Weights of a small transformer language model.
Architecture: LayerNorm before each block, learned positions, biases, tied embeddings.
Each number is 500 + 40 x the weight over its row's rms, rounded and kept within 0 to 999. Layers, rows and columns count from 0. Numbers have three digits each. The size before them is the row's rms in percent of the matrix's.

# up: layer 4 MLP up, 768x192, rms 0.163, rows 359-394, columns 0-191
# down: layer 4 MLP down (transposed), 768x192, rms 0.151, rows 359-394, columns 0-191
up359 103:505534494517518569531530460522408408496516525545434521443529498569455446489531437502458495476549512427495525491511588482507569524503454474518481431580531445512504552489528480427473519505488493576547397504510550519485511573551497511496480513499444528457505471490477509486509578424433524519466533493501477539634455501528463484504497528522486539498562487509534510556511551483536472475526522528536494483515512462474422467512458476476534501557487581499541475541471574519421489517508540490529506498548475500498480482489564649476460487466468486508490501463473455469517457565513576485
down359 089:542453469471503483461516480482563560546513449421600493535517446468534560497393516482505518518479574552437425505458432533450443465464490513560512492477491562482471481506530527524503479536557476464423559515501500515548478478530463503523543438465519439542458522441462509477515517613498478501554457515546545495332497486459517506484477439461504511460460516500499466491520514528503491512532545446531504491518466487519483562481510480548471548460460450496449530464518516489478422494465519540471538555515455504484522513535505440528531569488563549484562500507545541508497521460408439548
up360 107:434584528526425524390488438454474535468523498510431489422451476496433481511508532519485502457556527442466500481563520556439461530551458513415468487440516508514485484591526469461473573486524553547507518465510536503496477490514480522482535431558433485576485479490507508531430527459475533479502517429550485497506453487554433513458480459512500456560560546493555504507475529519510457528500466440529516441620496500521547531556514551546477479521513509496534498456519460398536529516475425543507516545437505502533560509468559553508443469522478482499530470522484530541436544520470564497
down360 123:518565516508467479477494466524455487591539531500471543520475548516486465476532498474498482472557537425444560512494527469468537495514503533493514498524443543504446491494434523534459514467556518482492568473484555482524544445530486557503509520491523467415506530564516474574460477561535417525526460519458549516461549476544485495495482473479455444591552525549448446443561453468473548560471420431532504470570511433499467508519520487415418517511536502494527467497535492350481532504544492543499452487480463462495544486524472473436536489551581503530493536470558400514465474523512507549
up361 094:512492411493458521510481442454514489565519511467549513507562479544572481546533450569473448562553498511523612513523504504503517502544574499479549474499527542497498464516480502498574488554529522475543529507516587466518499491472527464554457450473527481507567470539544466528455477475498508444529412571508522475485447510479500545430476492529480479496532495357542442488555396448494478470492525475458460449454532481497462441513480523425496486533528496493470492525560514537443511512540493495487557540527454511514506546553458466503496458527492443550480479468563439446511399431579522534
down361 094:487545442445445442480454557556534464502474499505533520501510413439568472465471545488484525437508534570448475522450486493500552478485476526517431484464498487397483490481414475552483481527479577521487498511452507461454491540524572529499533477518493505474513489484462507472512478442414568476463466539471529494501540527485463496540497470453510518468442525547468493476510555514535472541567518509555543551542520496484547496454481454500450545551482531500474515522515486422567502405512491431472606497461479550436557466510526470509511470517544430523539484508492583539490649551484512558
up362 096:470467523498546508574505520490494475486416452479549479460527518559541495522472551500512502541476505591527456552515498571519519488561446491504458455492463404518522475513521508566535465438432426496518522548422513546502486558532519494466496470514526501577493464509492506516539516409465451458448562447519579533474495463483489581471376533490545509528474475563478533505534519549476472557566480512505534490488462497562485508536481444548424476462527565541423477518478461539484493513506524569489519531501502596532451430512560514499448471509446485576484448511447538504476527508497459426
down362 098:495553494486508496493464577427525467514516550519514501489500522483502503464493523506517468539425454431529488523524547509481469506470496533503570558484548526492450514552539476514491450445588543485523578558585490520506484490487494477497422551506514509519486484528506467563431553463506445464426574530458413507494472429476550546578486497506474552509525480497534518482505483487501572488448475447482431525506543511513506535470498566497507487397497416447497514558541541468544537493499523464517446508475597470542497495496501542526497466415582543471413499448441404528498477423473547561
up363 097:455501490521445524456505549535500457459529479428501499483385545440482419491505496443499556509470501567512552562576494487493492449498504429481547549492534540485541523454505488509490503524500510449565538482501449493428458457491631502506576507542573527435511561497489506449532510539457517422532553512541502554508539499512558472459481520499474457463563465491515541498471541459511489498467564556474490508513529442524544572466450483539400470463516561529456550477510522566420484543507440451493474542588500514472544512469526491507533483535461565535559522537491533487457482548540541467
down363 097:531531505517498529509528489447519560455541482487518613483437506509503476485528591482498474470455560524441457497522452563523527547538497455477511463497555574472514504543511448465479486512496482542476531461539496497506498552543454519404512514492514494428523518589523420468495486534500548456464484467597483558499509527548463449462520467548520499623521458519495532482394549462588457509538516497517554446408529464522479605483482512485488475490512457509471497595536457548574516513534461430489485467553491429525492504542486487516492491430474458474541503474437539496515474535500535528
up364 106:507551517472552531507542547531547469467505547477468479524509473466533526531499534523526546486569488506384464554487489494590521488451486436504524529461501500536439416492520514532500434490476519505561517534460476491454541503532526445485519379520505568493512550561483511522537479532440469470465536440525508542490475476513521575458475524475513477455577552484489472454509458510509515445497401575526522566464513425460543494476521492575508556424529515561441533489484533477430565426452480574543509522519513539525534424548556477488438531539523456515513425504511578534538481504487479485
down364 100:494442448467580441523551443488450460508518565533532539543584457488526515575491484503458547503560502453521523537513484503515552435513552525532435410553501561488491490518442442452425517397407509522503496542488488483464460472480490459510497525491428524456476430460571533474527514542495527485430508473538535458492450541529555487504454494468476484475502546481432505463478499519535523479457497538546482545478520551469420493452508471480415423517514449474547404485531568488460502444534450541511483541559499450504467522469474515516525544473555525486489466513404453484420477520497490510
up365 100:493535521499505429477506520574492522465460467479451502461481527567466469467564533452466527502480496511475447452563424503502433522480550504477548550472471443445535595493471470485449507515443508500521540470473525554432524481441501469499518414510518479520448545542493527499499490555501453492412471482544447500561553522522540526569503555456446500563523432501503528520528549520462418492533496543612539550424525454477422565448450432500479460541496467523530548505519483506557462450503440514478529524519420472428501492519531519528489528580585518519519533493495515506558468453466558493
down365 100:500471540462500454496516520482507503475456483512558467513473492531513465498472450503465479511493421538480508479501505455455523580449487449514469496487445473535490545472549594477485529517498573576513507506461516467481527511535489508520510460496534443430501476446549478444538488497530545415516522492504527469471474553470513554467460523496498522453434399489484509552537422479563592497570449507483518443494529459542497572550465482507422505592499527470495462555526471469537325518537499465460578504521533540579527471501470465542455545515592470518524512495482452456436457482476475490
up366 101:436465547538481516512518422453498515521523518512495523471503506510576502540577520536529410524464522540526529550515484488403433450468463459505566563455487491459493497466449487511505473519528476469531466580468570534443429494440559458503577480477546573470566442449510547443543481500559566487547534490538456459439508472470484484538404538474430498446448491467546512526492474479494486454481607458523538493527469469489476517510449515537515494468482516539494503508529504526479404436493443527544483442538503490504433462486491527483444477584551542567492494449516546499528564465539501496
down366 097:472540503514499522543528476521498496455492526443517556494536530528461475536525537534499463468504482503448509517555458501524462574494495458470521560550490471388477454486596435576454472535473473465483504493568531564501467503522462481402517554444435546506504481550513568509462497508470536487445500460554562597495477482540567381505512438497487455546510523534579460477466476453456536532471556520505549545552427474502485470507452488561466530479418515506532492516442508485475487454485503507524472485533589566545517521463507535468528525553419587550535430482489503526506523465472480523
up367 104:514507544516496507523508499472472460551473454451528491478535568514460511496440487478413447524456458493455535511533509532530479528481431471564533480469470493481433469505450505469478487495521493530505441535471455482544512485498497467492560535563513552460518502475609494455482527406575476512499547502534512501583514569408468521497482494425535442507502500472483526433548433518539565445469503516418417464490443562521403463479442509558459564442557543548554503451505527503459523494498522464496582556463530536472465514493480489495450505532428560486515536499551510491581543453511579495
down367 121:548468471509468484457510502534465460491469470448517511527496567442469548502525480578428462488479519527438441505497485476477541491463478458483488572440557542466432542433433456499580577458544532483470504535568419468536518394482465478437531477540479525524537575473476462521497507508414509449614523536411534517577475489437481525458540507490532515563493464510473494476544415463435574486467466509513534570493534508500503498498532524458463560541475527502579501462453487473528453560481511517497509490473522473564476542437522549552496564535528437513541470469523485501518496482510528487
up368 102:570520486497498611503450590541483544443525562527433488495548547466471473543561482563483504483464469546527578500542460518489472458449491428486463481477457484526527479514497529473512533552545508461504520472473519448537526514517512514525481447523558501543446551560536474496496478479515457562485510565509484549435451531483464548531512486561538495542454466505534513437456397503515455520541429497503522517503567488561449528453488461391514517516535463479417557488500447519534563505498487534447562546466457558536546425529517481489530586523519535453468480458467439522425470524541536470
down368 107:515449436496515521559429561554491516512467446551510516448507531535474475537461535476564515439512472525538507465521532509423512502540536452594468461533534490477532474520524496455488516470486456471446543534488493552458489571487473437549562519511534591443426504503498451433446472516511595495472485504483546456568465488430468534512451583491582434503584476482508531539424497504540461501554510488523478522516546460548554456495496487415464503590501524517476478445502458512539557495504507539507602539522503439483433455488528480546450543473496494469529471486580462512473543518547487489
up369 108:426435506536523525494519506405495497501489432433576514528434595460473432505535515503525463453495432484452520484460513486535490492520461594530485479579507517532459537521507484459546484572446505554517511553495544513512479463511532500451540540433501486492522484474436519505473535464595496479540537468522464497570501524581441523469584453539504526537473537486504512532473484461430483487430493435505476504464460506543467444604548629483475505490476561494530537469531528498498466468513477575500473526503459526549479538488454569489514529506541478496397532460504509462515534560487529450
down369 097:458521483467528542522460403555548551504467471484493530515535471537513528633511539449534500508512480447487506523482491509474438463499512488564501452524578472520528498511500482417529535580487503438437494535537497494386487520521547513458529451458473518452538533432446524436444527561519542507475467529598563476526523493507484495590488514496534537431465540512466543447496488574505530474550578541516605509525502535553555482557496487525486537561472445514491517511470438522471492506468467441459473511499474561480520523538558483429498490467476521528487507418544448537505480460576492504
up370 102:601535570521485494464501540565540503537515479551455503444516526550470549540449498481459532543483508502482570480453543508507477437486450507425459456492530473475538424433504447525387519488492571494502562508506589446503511550459539493520506499480524536515442490515518511488499451511547479536492552486414516537583445477533529501557494498484462495528512552501510448363548478493474603482514506437471536529509539476527529566533493500562485494489439569506513449490490514534433449492515506508541544570554503494451489552546482497391494514427542539428500506488489509487509525516465492471
down370 102:421410432450488483561543559445487592479552466488520467572504536449506489528490485489566517463548437494535491477543510467488533529516471463569444516465517499515492487481525526472585433586460477476533411461457464512472482527555535455492379513517459444561479448469464509504520502529449499521473557552574539479484511530475437498504540531494439480524506523500584479552570430534537472572491545519465493476529498537449528519531577525467458546532484483448465530518480562521549489457486510437524485491462532559562508548542462533485534526533511459506541472500566495480542510560538479523
up371 110:530535571532491508449456496479429521475517470508501543517520453557480451466537490514542522407507423573492569526498517486521553494471517460485554504506534509404488581523431504478520534466544504498531547519487543511539497514538481469519465502465434494459514505520439489429437496425497493524496494532412498437402465524552512479501504537529496516525559593535435486523481528570502456540574477436540459455527461467514519529466502541512578491481575469545499441513563489546469499532464525554552538442465477523475478505466502547565517428451513551528453581426499542540542455542468470530
down371 118:412533503442467544571556593472429503478500515488485590382555551497481513479481521488515435445463554554488505495488506458485483491493530525451411510522518480453530435503469557496543536432491538457542491487512496550554432518472430508482495483498506490482491506508468543505420509473507500548463459461483519532465442538485552498526529608455553475484444491575452404492514501453553549591509451491538501476425538472493505580506500536468550504458494451526484470543551504527470461540528488472523463510521457489553467553490464468540448460470503535433465462507506494448452481503439461449
up372 090:460473474495552474514495514526506445522557534472520471447537474491463557478555438473451534520516438479446500512538465561468533601442457429433549527486519556526503403446541447538453463451543438472527487462492414465490524462482436549467500422530591494528457508499501582508474499476528446511455501436425469548470498522491529525493469481517411485508571456533510467510511532557459482494551536522555457517426434466504442501442544492451568538556504478488567505531471510476485568553536512466469496473552521539512520502471500475456509521525520565474460529487466467571526538469516478569
down372 090:462516504446545592548411556485525523411492523455569552508513481563514517448509503423569476491536459572557422566587475506524517424456503516577491477489484542455502479524464463466557491521459518539440492511527547506536445529465517447470519529461444462484527494517473440532401501516487506548523507490515459523530481543441498467536464476480510532454493539534526502520507490502463449451511436503500524480456500500547529542459489606576510460453539475511544534522507526435512494542567500522454527480523452556451457437469513570545511509454493538549496416565455474472523497461458559469
up373 104:451553470548511523444589450473470459494442535543487484504533548487555523461478495504564464501540515455473410467462574468477507525520541487467489504416550521573535434575499460474507552534508426444561476479510608536609534538552509541461488496519530548502549493510507550440481444461495489452465535519511520434480581503501443495493536465428559503494481565524434517512501500511533469467468448495473459478498447452478466428483562530471431538490513547468572532513543448555479489502503511529488508484455489438543511454519473527533469517543548483568533551481481535543578519511527544468
down373 104:556516502554492491462526451518573596516524512521501467537483515441463506526490563509524541513420504530513422453553544522441463559496499508496517450474522468482523538510489520459483584492507489485477535497511473407500482544509467522487463411541537495538517477450595535527542440542493475571609538465471468511470494521412418517493627511538536483481522526522499512540538417474540522507563453455491558497518556541500518475514526400511482490464485614481531518561490509506545471534487522501525540503496514504494457510418510493546495437525482440425519495444515483505537526502492434553
up374 095:491519481495527510601493531468473528506521463478523496600501447485511491536494522515532511492482474512527557483501562504508502444497480446513555453478460520502481588440493478441493575447517497494540472496512519436468426477508418488542515400462527508589422550453604549500461510463527523523499549613499518551465427478530571491509483490551494513555568490485476486498508453547506492449518554493496498620462538521445536575511502511457496494449441461478440482449508509484500452483520505545515528516475459603468426432486474467561487508504482513506493535524536453486487459424448488473
down374 095:492427517553541553482508445527562551489463505541542499469429509485454509503487497485543490497473455527462434475562487450555454508471474506451543514514454523548516511522509525506514451525534565510544557534472482462513437509578548553497497542520433541465503448443472451400487517534514484535447468471479541541462450409553483548503506483543497468462464567540565543491514559474604452445629482575423475465551516474497548467486572468476545468487547504474474474538451456474518527516506481501488597537493540522540479497507479490523465476505496548500482454482505454520571420444473485448
up375 095:524463493438496539526547559494470503522552495518440491533545547493543538454480525507421548537557461533514557616516403498549490523457477474512442470506477557506496466464425430535551461508483461503508489506508558466504563535515440500530520517517456445510438597523555486495469468503513540462584477514511504440520394519467457440530538492440458549451482455568506472453499557507468458509446570504566486415486539534458477500493479430521551577525514501510533478518521479496464500522461525480451505509493510546592498513530496487485532521500402528588499470536461474465527520550469459522
down375 095:514445448463531570532530445447567568458520523554492529470487456504519474512491448485545490437511455480538475518478521507508515476527520500595414514516528460539498475516486510504499508514492544507437453528431570514559569459485548490514459556482512485539552472554446540473478533427423486495497472526584476480565554473496564430430495559586481412524500619486490489431531540533496455536460510483500491515452540492441462590452495472529532474543489475469555405500520539499494438529477479489464460557509512452462475536523432483499537542568496486514464527442478436448510491503517492515
up376 105:513412518535477495544463543520540550514449413512500458418469499519484505479524564519449479524552495453528506448500447480535531490565523512503478453514507520421544503585481432551524524489536504491476503509426420437627494513506458543448513505458451509468462493523532527535521489460465577467536511508467406564521582457556547499429467497475536480545565575528533514496479543455509487496516511549522492478558502435540521542515489449480524558529532529507474433500505553468465482559497466500501494479600530477533488537462526505517515420497399510441462519530558489419471467483500501520
down376 102:434552515494468511535457460468495479537494481517499464487493551443516514497544502514478503456526551530502470428507553571540517451502535430503480450493456518524485441462503456511427567504538532532534496497460481465465394486584577530416489504484513472527472429491453516481500410593497501540562513508571500478447531508539421475555509476440422546400540505468479485555534512464404515432482525500539514498517458477446531459513490424512447542485466460502467544471504540561510511500496506409466506453596487477403517509473483502457474565520495525531505539492453478483539507516555493463
up377 108:591499466509469457575508442524560485530456442516476475515470484495567547552521488535479548474478465576560553566446468543507498546473519567460430457527530468493509540509584482436437467503497468494486486548525521503563476476478492554520488462449504538511468460496572522475534510491462517473525500464532513488449486517532472518433508457486507450476494500432487496482558456532496464496479631464564531505566555494425533490565439477462425544565490426524509475528430540547475487505424562436461583506509468464529467493458533465548504515542570512537477557503483514533547453455534459513
down377 089:552558504512490530450511461465557428474534527519500532542550492463540484591498505536504450466444526453491507522514486509453560500526421515495435489533530525524500440509582467566452476512522536493455429509508513489512526528510441498487571497413526441468534462492514527562524514475465512513466407570524506442489542513526436515462457531515464497445474595547523491514535493574496546499580603492575563496521513479465471489523495463476480483499463466565510514602575480456471495481526488496527513563580488528487463536595508516526472504481474414479499482472537517483417513511553568550
up378 103:527532500416447529524504467498424534508492501456510567504539482497465520537547523531415532498488466510457482488506441466532501539468442476541486528494483519446549623507497526443443482437469508473589447511452466536485494525480459503479533533482418481427463538482475460465507487572469485532543485458485423473533509502529556546486483456546394513509550505459477539506518562554532551477523527436521432472476547508494421473556498499503532518593460495464509603479529533588477535487494466485462450496518506480437533422497529502540527497530500516515572558492529504575465528564512447566
down378 095:488527463428551467503449453476504517489547547497452416492505475496524509581536548471535506511527472484499508458463575449516512547477562520505517537567539502508492486472523491547527551573467567494451494462484471452504538527521503495546511547457559521554504608502505459529581574568458577490464533540535506447509516496579558479527480529463571470468404479533508481564522405526488458566508534519443535488514437446544492456503486545530487494477450494485438490556499493463574455524583539489488478424479502476526526517511579474421458502458533429470493493504434460470490510482431490498
up379 087:488495509479494541545512485468469490536511478488503555392525479521573469599486543564543422529503398508467503474548534472470531483513527561464483532539517504493426527515473467493526517482492373504576527531486511524451551561481492465538538450518544474477511514542521505505536478452510438427514390407509509434459489527452490506517425501469474628520510528463442539488476507499455509458532522492494488474467460530445466545490524568501452514471530521523466419508525541507516539558495555494519439453587466488496468507540492475557483430508532600491518472460557521493484478467503497514
down379 105:463540505537461500491508523432447485544549481467472444501425502476512434471450524512470545515547523401467519478475536550457473572483529535472516577527559561495469485535474435382562474507495480467508522539470486486499538529478518515501419489584504463471506508475466420448497484478522512471463463472540505462501473436564526471485461581520578523507532530491514449483479428571410550491523397527502509484454513518481454439518582530491445563508537508457554491455482529523483535491488473491467487563493490412585506506534517482498442502452502443494522576451508565552478514453481480514
up380 095:523463524471510566486417535564435527541465508534499513519511556529413528491523459466479496537526461471490484526529486469449515462576440471571497468522454463497483508481478484500532495558430449538461527486424466523539546549511524453543525406490539513533386525525520569485401588472596493504438559493555506552503510491485428466503381553467492500562513540545507479541539500431450545535443464504540472534541468529509500510528427509525528494507445540501517499516493468532495443463473535557533520487525520482557501513539496507503464513525529466461439499421465425482510552491463462532
down380 093:482510477538520449432541509469428467481525521491509489553520466473466470564501530489474488524600521524511483538490464505456522559524534505498553559422480456493495525460513513547532513418534561517493505541513481532486545544506425465489517487591567405504536427490519488528555486458509468485523456535475478542486530511518484510462428443527542466544491461554529481516564475507492455428466466541451452450494449496539482515540566531520527387514548456502489537509527608495522567449520454580506530475505542469544495433531503508533470542535539497547511533528600597500467441468450475551
up381 100:467551499538526464415498535528537512531510521573490456494519544525418515501548499466498590499522496555462507469515505470457524532401481519503587487467551491525488563468568523521502496524533418440500500514476482480510506509480563472561527495512503446431520546467501590417534571515482560431481497540524504495535563519486537473427480515545513468465495487518566448537494442444483553468442542452577461515487382508471549524492506507464515525515468562475464473491573483439509471476514495428531450505571473456494459450536449471531412462531500474412531536560527509473487530493469522515
down381 091:456496455600551527455502466521476536504446446493436544552515559524430462549543548432481493458502452452479515454444477497562489495518568435493468432544467474537541581464514523487425501464534501521516470516503502524579466499499453508482443536517499485522536490558533476504482536485409495414500440483454537505504516544516452502451541454517495490517500563502403532538489544496586473520467448539487470546516525582485456527496450493488534457511491452502486527538520532535550569505508438589464512538431572520446500547514440498571508536482558534473556470515480504528510516503448478398
up382 103:547515533546461450558544468526488444512516480468474428491504503432462491537516498576473484564515447397555510471508497470474438491442527488484533504500448565471454435582486516507510439544460495481526516557514574534538441485547510523594459492483553475514490530538510519530451511512457528445531421479497538444482511518519472534475480458532477484484374528477457504517441528536507524454498468427445483386475445523546516527439453531494478470496552537462493443473497474531540501572538491510488488529552460567526499546439476484494498559483520462472509481490469509491596455464599512564
down382 110:439476423466421490587493521529473509483494533508562562463547522511487459478524550530474494522529505469462456454517468516436483482573524532433547509524476446484562487439521479531477485503547490461473509487430481539503468468536548553508568480513483466488460443439472564571532451532516445468358561450521531521489441540592552436446529464468473531469524455521483546546457394567521457454512529486493502521517538534468503463498517439499454484492563514487462467507519497467546570445540518510458533526565564501503499507523520526412462465498517497482520475433517478509538405493502502480
up383 096:467462491439557385493454503507508522519456588522517465471543504450485405549516515416495487479483517500500533481476470507523439545524535403523475479456565546481414561484486457447498515483450500475488487474500475504471463525541557523468538537510519570443514533447486592513518531442473501494515538480477436565472544533456528458510512603479511453504491470537547532559582504512511520542526485496559527584501543503482495526538548502511433471465445488461506475543488491490468538532508567491520472573494419493524556439411529551513508535517446468461525546547464411466554527494456510494
down383 099:508501493518528483523473465566522532447520518490462496472500444448513490495490486501535471551528480494456478534491532482572575488498514563476557511411463591467447487485503498464514445466500542584485504569506554419499531481503512545564481531481490566524531455531534517571507505454563462506497486542499455495493508496428508531521550520459532493573452476545441587425506503517519559499488423525434511516518495487500509583462478507542491510525566433546431441516554508600565550530494544518448513518467493430517528443485549594617495517480499528451507465560527510425550492533501505473
up384 097:461467470581565518477427513483511467466540492528547447439470480509503567511391456479485466553522490564454489517519503498419476529486462511514540522481520487531504573548419514444555448545497522497512459456520511463480531490566486532509419532551486502471580478529557514468544507480555532535528534483529502509512505550497466569408494457378494487477522468458494546523503422519466518464472475524501523514510459498520513413539514483490498496546414558513489510541552477450451462496563527536596511518479508507496551539469581534411470531526527515569419533491485457528536538548525491441
down384 087:508520521473559488512490585524512436517481520567553447511515518552509506569533463521526508452533475553499497526504455571456454496505520459450441509560573522510467470528563444527512499490486496485488506555466505512462450498442430523575511485531442554510553508466493471469456548513582513492461495496501526491505505481460573554489556489577476532513473573425531469469505455589440637606581474549453491521482502529517577474504446508439486548432539487492546495531470516466504502488418507544463442486497492498493565468483499483529456437460465485562502504529574517472517497525527511575
up385 123:496518482544494472443495534487462543485492555478434425491583485505491601488545529513450520534488528516479496500498453585468527496502499492519534549534527539550485479485447505521422553482514620547515548487472492599543575539454507516382542453486490520553415490513545478449439481524527502454514470553551446519489476482528479570535376542490499410463434526482453513500498477414533420476468511500452486506534481446509439442516549526492495506429516527528521441472467560483433526534449558517510535518520515502458531513492510513550456540493468484516474551471476472521530528502524473508
down385 117:552565437488501510491420497507560455484505500563454454543525489406474511407485491460432518480497531488478485513486537528517545464457546473537580462555494495539557511625453528439546458512475596534488534455464502517511429529410487495515510530450532594496504490473507440490438450513579466484487476495459539561456455451532477434436479493422460516441482496448500536530462542480459445563560508455452522474538464455535460483460537498497518461464507529514534488487503592469485508503467526558495543490484521492529503510476489462572493573506486490515507528470537395520496535476521519480
up386 100:525519541420551442438466523477492536458494505490539488458476566524450507447482537532494478507497433534467477535507503499435458533473423505567471417421504532508568522532522491503446464467455477497486544535440495535525537522496542549520520442478469475561486517475383529562506485475539493545522497478536483525652434488513493562499495517525489520517462524555529493556540422472524462497454481442465553449608526463467511507481478507453557468501470506559540508505488519488480479475545496521550518514529469456517492445486503451452479463413547534495502580497524438512550538403579498514
down386 100:457466494442472530530421478513511477455544453516504521442523514439482550510434492475513482453512505493472559477433525542534534465456506464510471448496463546485473499422513542482415475464475518514408428526564455509463440500469530470527519532489545484468540470572413564491550487535540474525463388513506459519510502423484477513519509497535489450554434453412475511447485562473430512478442521520503514517402507509509463480476486566563463490484454486505435498460468435513505524436524478453453441440509505439520476498505489489424491505555504468508481499482542501501463433519380432508
up387 108:518591486498469455585436512517433444487515613514497490507487551469528524503481416517481485509498523497524504502499588484538535594503496530493584444496536448473517465476462501500576541469461501455500502504524481510509536543487505468503526490508560517501553535549572481491501575487517544442418497439502465438459571512473513501503452396457529470501540486512470491551497458460529481423492524441510498479489498572467511465496499553598520501578549460478543402520472487512521501469542493538483479473529548465502462443437512529530478552444504471533492549474444417537498413482560463549
down387 091:528460525557457490505568535499535554512437463481422521449557527527535473550486520495501475451469527511479497491536433523492476510471508466477523588508463520489438531509510458440515517507539476442519534524540521556456557530524519546474501480486514438493482522485485519570457525524540491549560567501429458570503466476563439520480568498474538510466506507543454498451436499537449516503521499536478584489488480392534513580515506452426559523438492503540520592459558454498486490488431533472516468510532521523511461500607484423500563406444499455520536511531532547468548574501440529432
up388 115:498517534518470455439533522480484500411486458545487492488512491480452483497445570440503519554506530539537530496540522487522517433466562503460448501569525505492489482493432447506503502502470546484564511518523542558452477523509475486552556505586451473445514572495500525432519510505511530517584545506430510475547519475566486429544516542480548488476525518551537483511405509494553473539503475408500514504548461546502458482482472557414442518488491430536479474420554538427548471433496513454535452579520425530534570513449558557528518523473492513509467526606517481502476492476552411525
down388 093:500417500534484445551554551476424431528552567560530520464552504496498432542558455497535560466534508471514471459480513555528515547507507483493516541565505470518534513487518545540464512575465475417596497514472483491487559455521473578546538510546517487430551503451491519454597426485504612526436491504495522510537510495497469467478540430451484474445567480459479553472547488524467503531498490559558443440497507560471495480458532507419457509528472524478534479527531539534487522509482505429485549486577577551518526511469531472437555523472575539564465469438484492501487517502532473499
up389 102:463489459462489490538530543480543424421416425496495502500480445552523522493410526506461536475558525465489473458481521513577576461542534567479484486488527521502404483522460477492514538508459482556534469487389484584534485541510581511489558473544469443493536470453502495511509510495541492560477524555483481533498511488537549522478486422529419489543432532506429405490432515510498509483480424491515536518558534467514490465463448465521529515396512495494548501514474520437520459479486558509537510545444558492540490541456523575513522568523456460501561452502493511567451512452530447504
down389 091:470538467510533473472471506471525525482532463527516494505558494487525498485483478497487460477471514472513538453502464423491481474501422478445451538500506435506576508512532517523448492513473523452540541512479472463450524530524463478501504502502516410502511449467582583530534478490585476435474575452479490456442511521395439453591534518523524504495518533489443504467502501541502511483460565540535430485415505578504500507488489451504488508608432572493566480518566472560489513547448454475456527496581556525423463566516563473448445409464490511571455511474484547474526480531554540476
up390 109:562512528407512531549477549574570440459517497471482502562466448508515534477481494491572449555490525533553527524495464562501500538530563515479523461483536509531445548493463469521464529468571516444572533519487433469558515546523455519416461547581461437545519461506559599447461545464438498560432521523562498484526500479563483517417444502495574497540495485494552508495513524518479512460490555485479472500534583478482516537512421511515509444501558504535479480487487481520472531548463494508490491459553436442464499525468534444472464578458456590510532447487455538490485531456512563475
down390 097:520472542475469470522461503465504500441568504500532533573487462496491564520463536504544456510517521518563493529452556537560533457511517503457512431519560508518536450441452454515532540527416537560516473535461529465464521571468495472477441447491497490492517450501482507553494454464499522513480447485542490501489550559566510525540486397437496431519514493505480511462514501470437460487474524470552483536579444524539467486542513481624407539490466468581557533532443533537502577542530495522551433444467476521509457464497562451481537593490494478498423551465456516527467530533404487495
up391 103:486459555597449419499538528526469511505506476469521479454528435450490483510531515475527537533565544493488483503443469437461476430523483581434544442536527495500578472540487482517505505570491511465589461524456475504462474498497506498519473484557506424470495538497581568488483546517503538510608484441494443480504503445510517518524481519474548528444507484495491493459572575513464495462500524469490521490487516511570482436470539499447448512537438499452436508501507486466560485465504491477461532573549441486422523432406554461521529451457520484534389506470510542462487563538577478539
down391 088:424532541574414424477506426493495473540533524530419470392510547488490449461496505552526481465488506507560479512508513541533416476540463507472442481495482469448528475534477498567577516502531553533534528494507531459486478466523440481598512436513448468468527459514466540482516548491503554465505536459500512463464512438515526507510484564453550487468507471528431416543561527524513469612469540519509481439509543520480473519506525501467551494488466473471535527472480507477611537533497438430522557435510536500549514470504563439501533508539577491487438556553453518490535538568477512478
up392 098:542418516457550515496476491494473486481468513444503593525493440517516489506456510480548506539455481493567458490467488601488482400530478478522464419478528522481500544516485471553529460526517498469497581493509392571503493493537475515484523522602501440444473457483534510515574559467512470482505543568487489532491517484515570543440473535483526426581506579518481443481490460519544503538477517456514418484493470463485475506588552535436451471482517487475503471472477526429549477605500489529489451493459422482492532534507513486513450462482511467428536525467483450554515440465441568460
down392 098:503484410425514512527536518437526518485463480577486480561452539550459600534499493439581493510473492502511474534505582494456479474461548496590577558504473493482450475474432550507500572478532472584483501534497543457549535460465544508481455499424486493501505506484414460606463496450521520510499506516524488511502509427442497500524475510519560429438437485537442496477493436538477487465572497444533469493532620463443589473510498480523533500510438489480536459454528485515596485443492549453502523511528537494510529486537493466537535498509507470568502465548502486464549531495485519544
up393 103:559448507501570534506487525505439469488566502425499459486490472529445490503482539541516511564530469551446510551479547419517459537501530457552600442473535528461546554446576502427485458479520537516584480489519544580559424492549424466392550492488472443487506548530490473525473437492547478497505448545501511452485503474502502517461474416508559477465489456509474514484491502559500604469523459418488493441504493520484561552498520490471562498515426428523446506443483496514484509549552478515535508509497465525442425470498468557534567468469527462488507473497533493455536470434502470520
down393 104:546513495485449473480511567529486499522506475510472395546460418513416521521484489525474583420492493496468533528420542427527443495479516495532469481475512512471493547483496490558456514525470504465518474540578457534499549569452538535505529474540534471471550515551564565539539593522477482497526475471447505525513486423527560466537559534513510438496543439511442475460528496523497538541471453509517554461525499456518510603509525545473457551484482573515482460498472513511516510499495462472513489504556433488520478420447453539482443545514572561502559485507567483502396553457544414544
up394 108:540542435470430478531586477496507557559450506497452458536460553529542610571480525536506543537531513476468513427521523583455476493544516458472560447522510528579473506463511538538455495466502473498482523530478418491493517522477595547494499566505491532527444517524498492547513514469558493470471523527490436543538495480433443568530547464442444478521439510523538476400435497517453459495462480565515513530455520482524494420541479530462485498467451564479530475469529500470476529416552451499474481576453450475449528459479538532487441489460507572494468474455530510511546424482525452488
down394 100:554455448416410469445520461447474473527536457491519532466474447489553462491535474468439492545509562515483493516485511506604614591500522471515472509476534491429480508474466467536555533439484529539511540381488582469536555453518475514494436528501501465439532459559529521557484506505528525525492538488496463486505451394491464553412541424525514467539480491488486517599499532492508551533537497472490462464485451456514517504483507484565534562518545534550443536518495480516510492493527552485513565464476490553504542545445486427521456558522509480464519517497502446527487500464588533516